Part of a small language model's weights: vocabulary 3271.
Each number is 200 + 30 x the weight over its row's rms, rounded and kept within 0 to 999. Layers, rows and columns count from 0. The size before them is the row's rms in percent of the matrix's.

# layer 9 MLP up, 320x128, rms 0.152, rows 222-240, columns 0-127
102,201,199,177,159,209,192,172,177,203,251,222,150,198,219,170,180,172,213,196,191,220,208,273,228,196,143,215,162,187,224,208,168,216,199,160,207,263,188,191,220,168,211,206,220,216,251,158,221,195,175,195,207,208,207,208,192,221,184,148,157,197,270,166,203,172,184,171,200,187,211,201,224,255,179,236,215,212,164,258,158,223,182,253,212,230,229,193,207,147,142,157,224,175,133,159,167,229,150,262,172,257,186,222,220,197,236,202,201,196,167,187,179,262,229,195,215,237,180,198,242,173,208,222,185,224,211,195,243
097,217,227,140,161,225,171,179,183,168,196,231,158,155,185,142,152,225,237,186,163,222,208,159,161,199,232,177,247,260,227,191,207,247,164,216,241,158,220,232,231,221,213,214,240,190,169,209,229,227,204,207,164,216,235,185,193,228,221,197,195,195,202,170,169,199,169,158,213,210,240,219,199,241,180,193,226,222,215,179,191,217,279,188,182,208,213,226,164,136,197,204,231,197,196,191,199,187,206,257,156,199,178,143,214,253,219,193,164,199,171,159,182,203,195,157,140,217,235,242,202,185,198,157,199,207,206,151,272
099,237,205,221,197,139,177,179,238,188,240,159,208,199,188,229,205,177,163,187,150,228,265,193,155,175,216,197,228,281,166,258,190,205,257,177,229,154,212,211,207,193,239,167,175,190,156,156,183,212,207,187,205,156,203,222,228,220,202,208,184,206,216,228,224,172,197,206,145,211,161,192,242,208,194,187,204,241,244,204,213,182,200,207,222,203,182,235,230,210,141,186,231,210,175,251,200,159,266,154,216,173,215,182,143,217,110,214,181,240,211,214,145,181,195,197,203,221,185,262,184,209,217,212,235,224,204,193,181
112,173,219,207,192,185,176,223,209,204,196,216,226,170,197,162,231,208,210,264,195,189,152,229,194,240,177,247,260,178,245,203,201,186,169,189,266,196,141,165,223,187,211,157,168,227,133,228,183,158,198,194,222,191,208,198,221,175,200,219,215,175,128,135,219,204,159,229,241,198,242,232,203,184,185,198,180,236,175,164,188,184,235,210,200,164,226,207,183,219,244,204,225,174,241,190,196,245,231,217,196,201,163,183,244,218,173,281,146,167,183,164,213,150,204,191,236,190,250,196,170,246,177,162,166,185,234,188,176
089,248,204,190,200,226,188,182,156,198,180,179,237,231,181,144,225,176,144,178,166,211,184,254,196,220,297,185,234,274,186,191,197,226,237,181,152,205,243,160,192,202,257,197,192,231,208,217,149,182,202,218,192,209,221,146,140,209,168,223,175,225,204,211,227,188,189,135,197,189,235,184,195,198,238,222,194,164,142,233,212,193,237,222,174,202,211,180,206,223,210,192,149,210,183,227,149,209,202,225,187,233,208,205,203,197,203,202,243,213,201,186,177,203,179,197,242,211,257,175,172,133,183,156,247,198,148,180,156
101,162,183,199,152,198,169,224,209,234,237,208,163,223,231,166,231,138,225,249,168,244,238,213,254,179,226,228,200,176,228,203,195,222,185,134,175,200,231,145,179,193,200,178,241,185,186,193,255,196,192,200,211,231,208,187,177,143,189,192,146,187,213,157,176,251,202,172,168,182,221,206,190,259,231,183,237,245,192,257,188,147,230,212,204,154,176,221,171,222,193,204,219,194,185,251,191,193,198,126,166,223,211,217,256,206,191,257,205,225,245,167,196,204,210,177,191,176,159,182,185,131,166,207,210,179,180,200,218
094,158,132,179,208,236,188,208,206,249,185,105,167,226,240,160,229,191,148,221,193,206,213,169,113,206,209,223,205,221,197,197,204,200,241,219,182,233,220,215,152,229,222,190,148,234,201,167,226,169,202,167,217,187,247,197,244,202,164,170,209,143,201,248,180,183,215,193,196,220,201,213,228,211,256,182,223,223,187,256,243,199,219,232,192,186,183,209,203,172,220,238,125,221,215,200,155,204,220,181,214,193,219,160,223,181,197,164,238,234,164,229,243,252,169,224,190,197,200,171,170,185,159,207,203,237,159,218,186
116,179,193,261,218,187,185,210,140,193,210,144,168,192,188,164,248,237,236,221,245,230,214,172,187,199,223,237,173,149,205,182,198,194,159,172,222,171,172,157,162,154,182,236,171,204,221,222,176,209,194,201,232,241,164,219,207,171,220,199,199,168,174,189,257,229,219,164,167,203,184,163,225,197,195,204,252,157,178,183,253,232,162,216,145,212,173,237,191,213,214,278,159,256,209,180,184,260,212,259,197,196,183,145,203,212,224,206,162,148,209,196,234,198,217,208,222,177,256,226,180,194,221,227,163,192,202,214,164
098,229,207,204,204,223,229,158,191,239,231,204,185,165,182,201,188,175,224,163,136,224,194,208,227,214,226,211,136,235,160,209,196,176,163,199,228,214,204,161,212,182,182,208,141,198,206,227,146,206,182,162,278,191,159,184,176,168,225,279,170,196,207,191,180,200,179,158,201,170,183,243,182,252,231,218,212,256,193,162,185,229,148,196,201,190,195,275,206,218,217,204,174,198,185,157,172,203,232,169,201,192,141,231,181,164,205,206,216,174,217,188,235,175,237,256,232,152,266,213,186,206,189,244,205,195,195,145,235
117,207,236,194,232,157,217,207,164,193,153,114,237,191,232,218,211,227,235,223,214,220,202,198,200,219,178,211,208,269,215,196,182,190,187,215,191,170,207,226,176,245,202,198,165,251,194,181,253,190,173,151,219,182,158,179,275,178,181,163,205,208,205,232,178,232,232,242,213,235,218,142,185,206,202,161,219,192,168,182,256,181,170,233,223,201,163,205,248,168,158,201,207,211,152,204,173,227,192,251,196,144,188,243,203,150,215,212,190,207,205,180,238,237,231,188,145,115,205,238,210,195,197,174,170,153,214,206,192
098,159,196,160,188,278,187,184,241,185,230,205,218,159,198,148,185,219,217,219,213,125,204,161,237,179,195,242,143,238,167,177,214,230,272,217,241,180,252,150,206,179,187,192,139,257,217,209,208,186,151,207,211,197,183,209,189,222,241,240,189,220,184,246,182,198,172,246,235,207,199,220,186,254,201,179,159,184,213,206,185,197,218,214,240,225,223,190,169,289,213,220,186,197,226,186,169,190,204,196,169,204,180,180,255,215,221,168,227,184,193,180,257,180,186,210,226,152,233,170,195,195,146,193,184,183,182,173,211
101,210,180,202,150,165,200,234,167,176,262,236,199,176,190,273,191,215,193,159,212,225,211,237,176,225,181,179,205,160,226,221,201,223,183,212,188,180,174,210,205,257,187,236,208,219,204,202,191,226,237,212,174,216,271,204,177,150,174,144,229,137,247,180,234,226,162,209,243,185,229,209,224,235,242,170,159,105,203,196,176,239,220,183,142,200,182,198,233,161,186,229,193,249,177,223,164,252,235,173,216,173,187,208,184,212,196,169,201,188,233,203,197,171,142,208,183,242,183,205,208,209,264,195,204,238,184,173,207
104,205,217,179,234,202,199,266,195,171,157,219,189,235,214,254,257,118,193,240,194,233,218,182,203,199,210,204,221,143,212,208,201,186,208,221,186,215,214,149,153,195,214,236,222,162,175,147,158,233,187,233,220,147,234,214,187,204,209,231,222,202,147,203,209,225,184,198,177,180,196,133,187,167,248,174,180,130,196,180,230,194,241,200,202,157,181,205,242,224,150,178,213,208,249,163,171,232,206,194,223,220,195,150,189,160,214,178,210,219,212,215,196,183,198,216,174,196,247,264,266,204,206,202,193,203,199,126,234
107,245,202,203,253,226,196,233,220,203,213,154,187,242,212,189,190,157,203,207,187,182,202,209,245,230,237,167,168,195,250,183,200,278,212,184,245,195,148,176,180,145,215,185,171,197,222,188,148,203,178,238,192,193,205,203,188,192,184,213,163,178,241,202,161,241,184,162,188,235,184,159,247,229,164,168,199,197,222,233,207,256,194,136,163,184,159,183,167,218,227,196,136,250,241,212,264,163,203,180,151,250,266,211,247,175,179,227,258,180,217,226,203,196,180,168,189,200,170,198,197,164,190,180,182,201,208,210,181
106,207,255,199,166,201,192,237,203,187,212,188,189,171,172,256,183,178,191,201,263,232,263,163,151,274,216,166,203,202,205,166,191,147,168,188,222,143,226,248,191,180,207,203,233,251,153,238,237,235,175,175,209,183,145,201,237,225,250,181,169,228,180,216,148,250,250,204,214,241,180,156,172,210,221,135,214,238,225,203,203,182,198,221,236,207,198,198,209,171,192,262,196,214,194,217,218,190,139,210,201,207,195,198,179,181,198,155,193,223,267,211,201,215,193,206,211,166,189,211,223,211,179,211,219,136,186,171,166
102,186,210,191,256,186,205,164,206,171,171,214,153,211,214,204,199,178,228,206,193,247,172,210,281,238,211,194,234,186,214,205,209,172,258,179,218,223,216,166,221,211,194,167,216,162,225,131,265,158,226,233,191,161,200,204,171,205,227,254,196,163,202,184,216,235,228,190,218,191,208,183,184,192,207,173,183,208,166,144,219,252,205,208,176,164,134,186,175,199,184,202,207,277,226,159,260,203,166,205,215,211,196,167,246,166,196,183,194,188,243,233,153,231,199,232,165,221,166,170,248,160,180,212,209,177,161,271,208
098,167,175,246,185,210,187,204,210,245,197,194,209,209,192,178,241,181,182,161,164,205,201,175,194,244,196,149,225,223,145,232,184,234,287,214,193,282,214,159,183,236,226,221,204,187,220,230,188,230,181,161,173,189,230,177,198,207,202,213,164,244,226,210,169,171,207,190,175,170,191,189,220,176,189,147,230,227,184,243,225,197,214,190,247,228,234,156,229,258,187,187,197,173,190,214,185,173,255,191,231,248,241,216,209,255,189,185,195,222,221,204,244,199,166,212,188,172,216,125,170,136,214,142,224,190,180,248,164
098,187,174,251,249,167,191,173,234,162,147,185,196,221,222,195,210,144,210,176,189,194,178,221,190,212,212,174,255,181,249,190,183,236,262,203,194,207,210,191,186,176,187,207,225,133,231,193,171,184,193,181,201,203,223,212,195,183,166,217,198,195,182,231,203,175,196,158,174,174,168,225,205,224,175,229,190,207,184,220,192,148,173,220,209,148,231,242,165,206,270,263,176,175,190,181,223,161,225,183,168,152,186,106,219,161,219,163,207,184,212,190,194,207,222,223,258,205,257,273,186,228,159,216,210,181,242,154,238
096,159,196,218,200,150,176,219,174,193,215,219,178,174,308,194,193,210,186,185,146,162,207,261,211,186,225,182,219,215,171,160,237,151,181,151,186,177,209,228,226,205,123,167,252,216,185,200,166,175,203,168,189,188,222,232,194,193,198,232,194,225,166,239,183,214,206,186,258,206,230,182,209,159,233,163,200,258,221,214,228,247,157,228,262,165,243,174,208,214,208,179,171,169,179,205,212,193,240,226,143,190,207,210,191,186,205,185,242,192,206,174,234,164,237,139,193,174,150,230,167,184,227,195,217,196,236,213,191
# layer 9 MLP down (transposed), 320x128, rms 0.147, rows 222-239, columns 0-127
104,224,221,228,175,204,210,156,172,247,197,157,227,174,242,201,220,205,183,177,166,206,213,276,188,221,156,168,237,156,213,192,235,238,201,201,223,189,231,231,195,245,224,212,206,226,198,219,158,139,153,182,148,187,180,219,210,232,180,231,185,233,246,184,137,267,187,171,166,173,204,255,173,212,239,213,186,176,229,273,168,244,191,155,160,192,254,181,200,190,168,219,208,157,166,178,165,201,173,204,193,260,217,177,175,160,168,212,212,232,196,163,223,201,192,160,192,166,225,221,240,230,182,219,190,209,206,172,220
097,174,205,148,229,151,244,233,203,203,178,193,186,225,152,211,184,189,180,249,173,129,203,188,163,210,209,185,207,176,211,217,261,203,195,203,142,165,276,203,219,171,158,200,167,171,230,223,196,221,200,231,200,198,160,174,247,274,211,200,218,144,203,130,192,213,210,252,251,168,183,205,256,230,173,219,217,213,205,190,188,221,254,197,154,200,213,233,207,143,208,252,227,230,258,199,186,210,176,208,211,158,234,154,172,179,164,202,212,241,198,177,202,199,209,185,195,141,206,180,213,171,191,206,236,210,208,197,231
100,216,205,173,201,184,196,249,175,193,233,210,217,174,182,183,245,180,167,190,240,197,229,219,159,256,167,176,216,203,169,178,186,147,204,175,239,236,203,215,246,214,226,181,236,159,192,226,176,181,230,264,176,167,201,190,151,199,225,189,149,221,189,225,177,216,187,178,225,185,175,169,183,209,259,192,186,165,224,268,203,190,224,228,152,213,196,134,188,207,163,123,193,201,211,198,222,224,242,205,176,197,161,231,215,158,201,226,194,295,181,195,175,209,223,233,198,187,240,213,180,186,125,205,216,183,232,151,156
108,212,207,158,222,219,223,157,206,158,243,217,131,191,184,212,207,167,226,195,177,216,217,210,148,138,223,179,259,165,229,232,119,236,217,168,245,234,189,157,176,199,204,171,235,224,194,213,205,216,202,213,198,244,245,211,251,215,229,186,190,173,155,192,200,189,229,278,171,205,231,197,179,213,217,209,201,261,232,232,129,202,258,155,223,176,233,172,192,226,199,227,205,179,182,229,198,190,207,181,229,152,208,169,197,163,169,209,151,175,218,214,210,152,230,197,213,195,227,188,216,210,181,227,194,150,145,212,189
093,135,153,210,215,216,243,218,215,120,189,225,221,164,207,197,181,188,205,196,183,236,220,246,207,202,245,187,198,202,183,168,63,206,166,230,196,207,191,223,197,216,195,178,195,253,229,154,199,220,180,206,223,216,194,219,222,197,219,228,186,164,285,186,216,241,155,219,211,223,180,196,233,136,172,230,211,216,175,185,182,221,267,175,166,170,170,164,180,219,209,208,209,202,240,180,214,208,183,186,203,181,220,193,196,215,190,200,136,158,222,171,208,210,253,214,179,195,200,213,262,223,204,240,240,196,184,177,215
100,175,228,223,205,226,204,168,210,162,178,164,170,147,188,196,163,211,190,197,199,167,171,220,209,185,228,220,186,202,164,176,132,203,222,177,220,254,211,210,211,158,177,150,252,244,231,202,219,201,232,199,146,245,214,196,177,128,183,184,221,124,206,199,138,185,194,197,190,193,264,127,213,181,187,186,203,216,205,223,185,210,193,233,211,224,206,251,175,195,184,180,261,202,187,216,257,263,156,239,230,223,241,184,212,166,189,203,238,179,211,234,242,208,211,200,232,221,187,147,177,217,165,190,222,251,183,222,237
096,168,204,150,122,196,186,216,235,192,204,219,161,157,140,159,204,194,211,187,255,225,213,156,159,169,176,213,165,200,189,196,235,224,258,239,187,193,247,182,227,178,217,209,223,183,188,209,236,179,201,206,164,213,203,189,237,227,224,161,159,228,164,186,221,226,213,235,195,170,220,228,157,191,230,218,211,264,175,171,202,259,227,221,186,220,179,230,157,205,190,170,219,193,147,172,206,203,181,194,208,175,193,199,225,221,210,211,190,297,195,203,208,176,203,224,176,261,208,222,208,187,202,138,153,158,183,246,269
109,200,175,179,190,174,236,238,194,207,180,141,143,194,179,221,216,208,228,249,164,192,238,220,239,201,183,200,240,251,233,216,209,197,183,179,216,194,204,221,163,221,199,237,203,169,219,204,225,175,175,154,210,216,198,213,193,204,159,178,263,182,239,257,150,162,163,160,220,191,154,242,238,224,164,167,187,226,208,221,216,214,179,222,214,233,199,210,172,214,250,220,173,246,242,240,196,206,205,164,162,200,182,224,210,187,204,191,222,207,201,182,201,220,141,148,182,188,276,192,155,166,150,227,133,218,251,217,131
104,213,199,231,167,171,187,221,188,177,204,230,233,227,206,209,170,237,186,207,169,179,200,200,212,152,197,216,181,186,191,201,273,194,189,201,160,185,278,242,212,236,174,238,146,249,216,188,142,213,213,189,166,201,255,205,159,139,214,191,236,197,176,205,239,183,183,178,167,219,201,240,242,189,175,214,171,219,169,197,263,182,139,119,255,263,152,182,193,202,166,210,175,209,250,262,220,203,183,199,177,228,147,170,175,161,230,190,189,185,186,241,156,229,183,219,221,170,192,191,218,185,199,185,188,218,206,209,186
105,182,184,196,182,154,236,213,202,175,198,216,216,217,204,188,152,208,174,191,235,248,202,203,204,182,200,209,185,172,217,203,26,184,209,193,185,202,183,262,187,187,227,218,208,251,184,220,190,230,186,197,179,200,136,209,229,174,240,218,211,253,174,232,227,215,243,213,168,247,247,198,205,156,209,183,213,247,186,224,168,182,158,175,184,158,192,190,231,173,170,215,157,224,200,191,206,187,193,233,209,239,262,207,250,206,244,202,151,202,188,193,189,228,182,185,164,194,197,161,225,178,186,211,204,175,227,223,215
099,201,229,172,201,180,209,220,239,173,162,195,157,211,158,164,215,213,236,215,230,148,247,168,214,171,212,208,212,217,126,205,178,208,196,215,213,241,236,195,228,191,229,195,120,159,214,175,181,187,159,219,165,198,175,199,216,239,219,170,159,179,195,213,192,177,151,168,199,204,222,221,239,175,196,220,222,221,256,181,212,260,227,250,156,185,193,263,176,258,221,225,188,189,272,194,159,201,151,207,173,189,175,183,233,235,218,205,172,225,177,230,219,240,206,171,206,190,193,237,175,198,204,209,178,209,282,154,244
102,267,208,225,217,253,204,206,174,191,218,208,165,249,176,220,208,194,232,195,259,198,198,230,186,159,176,220,215,165,179,190,269,154,160,177,240,207,166,228,157,138,222,213,220,180,245,193,216,193,199,129,164,224,219,230,186,215,228,247,158,262,190,157,172,121,205,199,200,165,221,222,177,203,230,208,178,176,193,221,190,215,178,159,202,172,242,175,141,225,152,203,191,228,233,212,181,185,212,179,210,186,226,267,220,195,212,231,172,217,192,197,251,209,185,196,198,169,136,168,205,180,182,201,165,232,241,206,197
103,127,178,257,183,259,207,184,202,205,189,187,183,208,211,207,177,207,227,192,181,209,209,220,187,207,277,199,256,179,235,188,239,156,167,204,237,214,190,232,253,212,176,254,207,254,229,232,200,200,181,195,226,149,211,203,195,214,191,146,179,255,208,211,155,235,201,182,247,142,166,223,208,153,203,178,157,245,191,191,138,184,219,190,247,202,210,194,193,236,170,201,247,155,210,208,175,169,252,213,214,191,230,159,171,148,237,203,237,186,184,227,207,235,171,211,196,205,184,156,190,152,174,162,217,183,230,161,174
105,169,184,238,242,171,207,222,195,215,204,158,186,217,199,188,221,163,193,195,214,169,233,198,165,173,151,192,231,197,247,206,179,259,218,236,218,196,187,196,196,208,187,203,178,239,178,205,141,140,168,205,193,170,225,187,238,210,219,224,207,168,243,250,164,227,117,176,185,225,202,220,274,186,187,194,186,192,274,178,220,202,166,275,234,188,154,219,171,198,144,192,156,252,202,186,227,237,183,164,173,233,176,154,209,248,208,195,209,199,192,197,238,213,217,257,198,151,173,174,216,226,172,173,194,228,248,198,185
104,219,247,221,204,245,190,179,191,160,217,161,202,227,277,202,186,223,225,241,178,188,187,174,221,163,240,164,207,193,228,238,193,210,217,180,175,232,146,228,191,196,131,201,201,163,225,215,188,189,219,212,192,197,232,248,220,220,208,158,244,182,242,190,207,209,190,180,194,214,183,204,201,212,203,181,233,198,219,204,161,116,196,236,154,205,204,184,233,214,204,187,260,225,186,154,190,218,181,268,157,258,247,130,188,254,177,198,221,171,246,160,179,183,215,138,177,176,203,150,154,179,216,211,181,192,179,196,239
105,207,152,203,188,203,254,162,217,180,149,199,182,190,140,137,170,221,199,190,123,205,224,232,217,191,197,192,216,191,161,246,167,227,187,174,176,192,180,211,297,225,236,169,222,207,140,160,245,176,221,237,247,183,178,199,212,241,221,270,170,213,153,245,281,182,200,194,200,250,204,211,182,207,216,188,219,168,225,217,268,213,230,230,188,190,178,207,178,180,187,177,174,223,215,183,178,206,209,212,190,236,192,227,189,204,198,185,212,118,201,166,192,186,163,204,221,183,224,198,188,144,211,218,198,208,203,216,207
103,247,175,184,189,197,195,223,175,187,225,213,188,282,158,201,190,178,208,200,191,193,195,163,219,150,176,254,195,200,201,231,221,225,214,201,222,258,271,235,190,199,188,209,149,176,214,230,140,221,196,224,157,202,173,233,209,231,238,187,184,188,201,208,244,189,235,196,194,234,265,199,175,155,233,180,215,223,186,242,219,265,149,199,179,148,212,207,189,206,182,152,203,165,188,170,177,264,248,241,212,168,226,183,236,225,188,178,199,182,138,215,153,161,179,171,162,235,154,207,212,221,165,161,189,221,209,164,216
095,210,194,199,156,186,157,204,197,202,223,169,195,257,245,177,170,224,211,157,217,137,236,172,205,157,192,179,193,194,230,225,216,202,238,187,197,225,196,161,169,176,234,248,154,217,200,180,223,184,252,183,157,238,245,194,224,235,171,229,158,198,238,212,206,245,174,178,242,240,171,200,201,277,183,197,178,214,247,162,134,254,175,203,186,197,167,222,218,252,178,228,191,178,250,183,170,210,209,171,230,164,227,221,193,184,214,143,241,182,196,169,195,233,218,191,244,190,240,225,200,178,183,208,163,187,124,188,173
# layer 9 MLP gate, 320x128, rms 0.163, rows 223-240, columns 0-127
094,214,192,195,221,192,211,160,183,184,240,189,198,221,123,272,244,197,199,289,211,218,168,201,170,167,215,199,172,143,175,227,234,177,228,212,187,170,164,172,177,216,264,165,138,146,174,271,217,193,190,176,164,233,190,173,212,214,230,151,244,240,211,194,144,203,208,183,189,206,206,215,248,233,193,191,220,193,199,213,234,187,209,138,228,218,164,227,178,243,204,216,208,143,190,238,210,168,169,192,192,236,222,188,198,168,166,222,189,199,189,204,209,233,236,202,188,205,250,210,213,240,198,181,203,217,184,268,180
102,220,210,195,163,218,239,210,220,181,199,187,124,193,137,205,166,184,201,211,149,204,223,204,210,188,199,265,234,230,161,217,239,224,160,192,201,167,194,189,213,156,268,190,187,152,188,197,234,189,128,208,190,188,166,195,199,194,213,215,222,201,283,187,190,204,168,255,222,185,251,241,220,204,244,220,235,169,224,230,189,167,215,133,212,173,211,199,211,168,174,176,225,185,180,253,209,208,208,187,153,205,241,174,218,269,188,192,153,226,179,215,234,172,230,179,178,183,244,199,245,157,223,199,161,214,184,241,192
112,181,238,175,199,225,299,227,202,154,219,146,233,184,230,236,188,184,216,218,162,249,180,238,168,160,202,179,217,212,247,242,250,215,175,235,195,206,173,168,225,241,211,179,191,154,191,179,206,159,208,196,190,199,223,169,229,149,189,181,202,213,195,197,187,197,178,132,226,195,162,200,249,168,241,183,242,167,209,182,224,196,171,199,155,182,159,189,203,191,202,168,207,214,196,239,225,269,193,190,230,155,212,199,215,174,187,169,166,166,233,187,180,150,214,245,201,265,239,203,242,153,178,226,194,257,173,207,202
090,192,185,161,211,210,223,206,192,205,198,274,208,201,189,141,187,241,185,162,235,206,165,186,161,226,182,253,207,179,194,168,192,198,219,202,213,177,219,222,251,170,201,174,181,150,261,183,196,193,154,223,202,156,236,207,238,221,199,176,244,252,182,203,170,182,198,234,235,265,183,215,135,269,180,221,179,223,169,165,199,134,184,197,256,219,215,181,193,150,191,137,178,171,181,246,197,245,220,208,218,141,165,223,211,215,236,209,222,235,146,225,173,198,244,203,203,187,189,211,246,181,213,238,221,174,194,196,210
102,224,192,159,224,133,270,202,196,240,263,254,189,163,187,214,179,187,168,190,215,200,211,185,187,203,173,199,143,174,157,201,216,194,160,210,192,156,178,235,231,146,142,178,209,154,223,251,184,183,229,199,186,206,201,226,197,202,170,203,181,173,208,165,162,243,238,214,190,209,201,230,233,202,195,140,242,227,261,199,202,175,186,204,203,204,200,189,207,168,230,191,190,199,213,205,195,238,233,229,200,188,254,196,229,191,193,276,205,170,210,216,206,201,204,267,171,213,226,224,193,168,221,268,123,205,195,125,191
097,235,133,252,189,211,214,216,250,185,199,243,168,183,197,165,150,195,169,281,205,175,171,213,223,218,166,211,236,214,213,257,216,196,177,238,177,197,207,215,230,196,210,249,165,215,245,212,242,133,239,164,180,183,182,224,164,210,238,172,177,222,212,213,197,252,208,185,210,247,202,176,241,211,166,201,195,207,191,248,192,209,193,201,207,202,188,207,164,219,196,185,177,230,184,132,218,211,129,201,193,231,207,262,158,233,171,155,185,177,194,194,160,147,173,200,200,182,165,184,191,115,190,184,202,209,197,240,167
107,243,194,198,216,179,275,134,124,181,256,224,207,198,255,185,199,216,167,157,200,217,187,205,143,194,201,216,153,174,167,226,205,182,215,191,225,154,202,249,268,248,226,207,211,236,159,214,226,134,129,197,212,202,221,202,213,157,221,170,179,205,209,225,209,202,217,224,217,191,172,165,225,197,200,153,185,256,221,201,154,171,207,179,210,229,213,218,243,196,168,178,217,162,192,210,221,191,226,212,185,213,191,215,187,195,244,201,205,251,182,159,175,203,208,253,182,270,189,154,214,207,226,187,150,186,214,154,195
110,215,191,202,168,240,200,201,193,193,166,163,176,191,189,177,217,181,172,206,183,201,229,179,185,261,192,184,222,196,262,233,237,235,194,200,171,169,213,249,186,127,164,201,259,218,218,180,229,159,190,155,186,208,185,166,241,172,207,225,174,205,187,177,252,203,225,205,244,172,173,232,233,168,236,194,204,161,143,269,216,202,227,182,225,200,210,212,201,180,184,193,212,211,181,207,235,183,197,223,251,215,227,264,206,199,211,224,171,243,147,207,150,161,229,206,199,239,214,217,172,187,133,285,170,141,207,230,165
111,248,175,155,231,138,195,204,181,211,153,187,227,182,197,244,204,230,153,158,171,193,194,237,209,217,176,200,227,252,207,230,205,208,214,210,214,171,196,202,190,235,184,197,210,189,211,197,215,141,169,209,171,124,180,178,238,146,210,179,191,247,192,215,256,242,188,179,245,215,169,176,199,204,192,164,255,205,174,240,257,188,191,209,212,198,201,144,209,174,169,182,196,171,142,197,198,233,255,185,193,174,198,226,220,240,238,223,182,240,142,182,211,188,248,230,196,175,241,210,204,205,191,232,151,113,244,188,185
098,212,216,140,161,235,248,229,262,189,207,187,235,221,195,219,187,181,184,167,202,205,220,182,197,170,193,175,156,203,256,215,267,189,158,196,194,230,199,204,206,215,196,238,263,237,177,196,220,172,142,208,168,207,144,135,240,168,193,164,182,238,212,226,228,245,216,186,212,188,216,189,185,206,195,198,191,209,152,219,243,183,185,187,211,190,223,184,146,191,161,184,161,212,183,196,193,199,244,189,218,243,223,199,169,239,308,163,217,199,136,201,185,176,214,262,234,195,221,220,203,183,197,157,255,183,215,201,217
094,135,225,174,183,158,243,180,225,198,201,172,166,134,207,142,199,241,261,182,199,222,253,190,217,185,191,222,150,215,198,248,218,198,197,257,184,179,193,180,190,152,189,241,186,262,183,203,193,232,190,269,212,173,161,226,260,191,166,223,185,182,174,214,176,227,234,191,214,243,175,194,180,237,204,196,182,229,174,195,216,156,256,193,209,145,159,136,243,191,163,163,183,164,213,194,215,238,227,250,208,236,183,203,204,162,191,226,175,177,197,202,167,183,192,187,158,247,188,207,191,168,189,214,148,165,192,202,218
107,156,153,208,240,207,207,219,182,184,185,195,226,188,223,185,200,199,169,149,146,212,217,221,189,156,185,182,167,177,190,204,240,214,174,234,160,191,190,227,256,151,170,191,240,230,184,180,228,234,173,130,184,241,235,220,251,193,236,176,184,231,224,230,182,213,218,185,268,209,202,192,230,193,237,242,201,196,233,189,197,253,147,188,201,160,247,148,229,193,149,179,148,202,189,229,225,242,196,214,185,222,215,219,200,222,150,215,154,199,112,203,204,150,236,211,223,196,182,191,185,180,246,206,174,148,225,172,217
104,175,176,200,180,272,231,179,215,133,256,214,153,190,196,182,220,232,205,182,212,192,170,200,191,200,210,197,230,174,224,272,229,220,176,253,199,160,178,194,209,237,223,148,203,203,165,153,180,182,177,168,239,231,213,187,229,200,230,222,223,218,197,169,231,190,185,158,212,222,202,208,214,214,204,184,240,202,225,183,212,131,205,180,263,155,175,243,177,206,183,179,242,216,188,203,197,187,224,238,243,181,207,101,169,232,214,211,193,186,141,169,173,241,205,232,227,251,211,160,201,140,184,195,185,222,195,257,208
110,233,188,257,180,212,204,190,177,170,194,193,213,210,204,197,211,181,170,198,207,252,218,201,177,194,215,159,185,234,166,206,211,219,166,202,179,164,186,218,204,226,208,227,182,139,175,250,141,208,161,140,224,181,210,197,145,191,219,130,191,217,184,159,257,190,246,181,293,222,174,219,186,210,238,189,208,189,146,240,202,195,194,163,268,212,204,193,233,149,176,199,186,225,145,207,220,183,206,182,285,272,179,215,215,182,216,203,203,219,192,203,175,163,215,241,209,187,144,197,227,225,200,263,199,177,195,193,213
102,192,148,162,196,167,182,156,198,208,221,198,181,196,196,168,226,229,178,174,223,206,232,196,220,219,171,260,195,170,177,226,200,177,199,273,220,219,140,150,221,237,204,170,193,229,183,230,212,234,233,173,217,218,225,151,230,216,220,165,179,235,198,206,139,219,276,168,203,228,157,186,169,210,201,185,235,229,220,224,215,202,195,173,220,231,177,152,205,213,191,180,204,212,233,223,194,168,188,215,222,236,188,187,258,200,249,233,165,227,208,208,208,157,224,268,187,146,172,162,200,206,125,180,253,141,228,240,214
095,171,181,267,239,168,224,139,223,180,173,207,236,181,263,165,225,252,179,202,201,191,164,239,161,241,214,195,184,194,185,238,256,194,174,232,193,212,161,217,182,254,223,209,181,190,186,177,230,170,185,187,261,215,195,230,166,221,169,170,221,220,218,213,156,198,173,180,229,235,221,228,246,190,213,170,238,211,255,181,156,167,135,182,219,192,219,206,185,202,198,216,150,227,137,233,177,158,218,193,223,188,234,213,185,170,199,181,207,182,176,222,224,245,175,220,221,175,171,103,203,172,204,185,203,239,190,234,214
092,201,181,186,214,256,272,225,230,220,205,196,179,192,153,175,219,196,152,218,178,200,214,185,180,221,173,234,192,166,172,196,235,162,190,202,194,195,172,151,227,199,205,190,221,211,237,178,190,188,179,234,126,216,188,165,216,240,208,229,219,174,168,207,177,202,246,236,192,215,191,248,231,262,174,221,177,146,199,192,200,144,196,197,286,181,168,200,204,181,175,207,188,223,206,225,134,241,208,227,176,170,186,164,211,236,194,259,177,228,205,212,187,228,186,229,165,233,269,138,169,181,208,174,164,162,268,207,187
104,199,182,203,202,174,200,187,174,181,224,173,187,180,211,220,227,185,162,132,212,176,222,203,177,267,189,193,173,180,193,154,228,207,200,238,177,185,208,222,181,182,202,251,232,184,191,165,190,190,201,232,98,222,146,176,199,185,242,234,190,266,236,199,222,194,204,179,194,218,251,165,248,167,140,248,193,208,270,229,215,194,229,191,215,171,224,209,186,223,191,157,220,162,235,214,160,229,244,193,179,187,232,208,222,239,212,211,202,228,198,115,154,212,178,206,157,189,219,141,209,221,237,178,211,188,202,162,242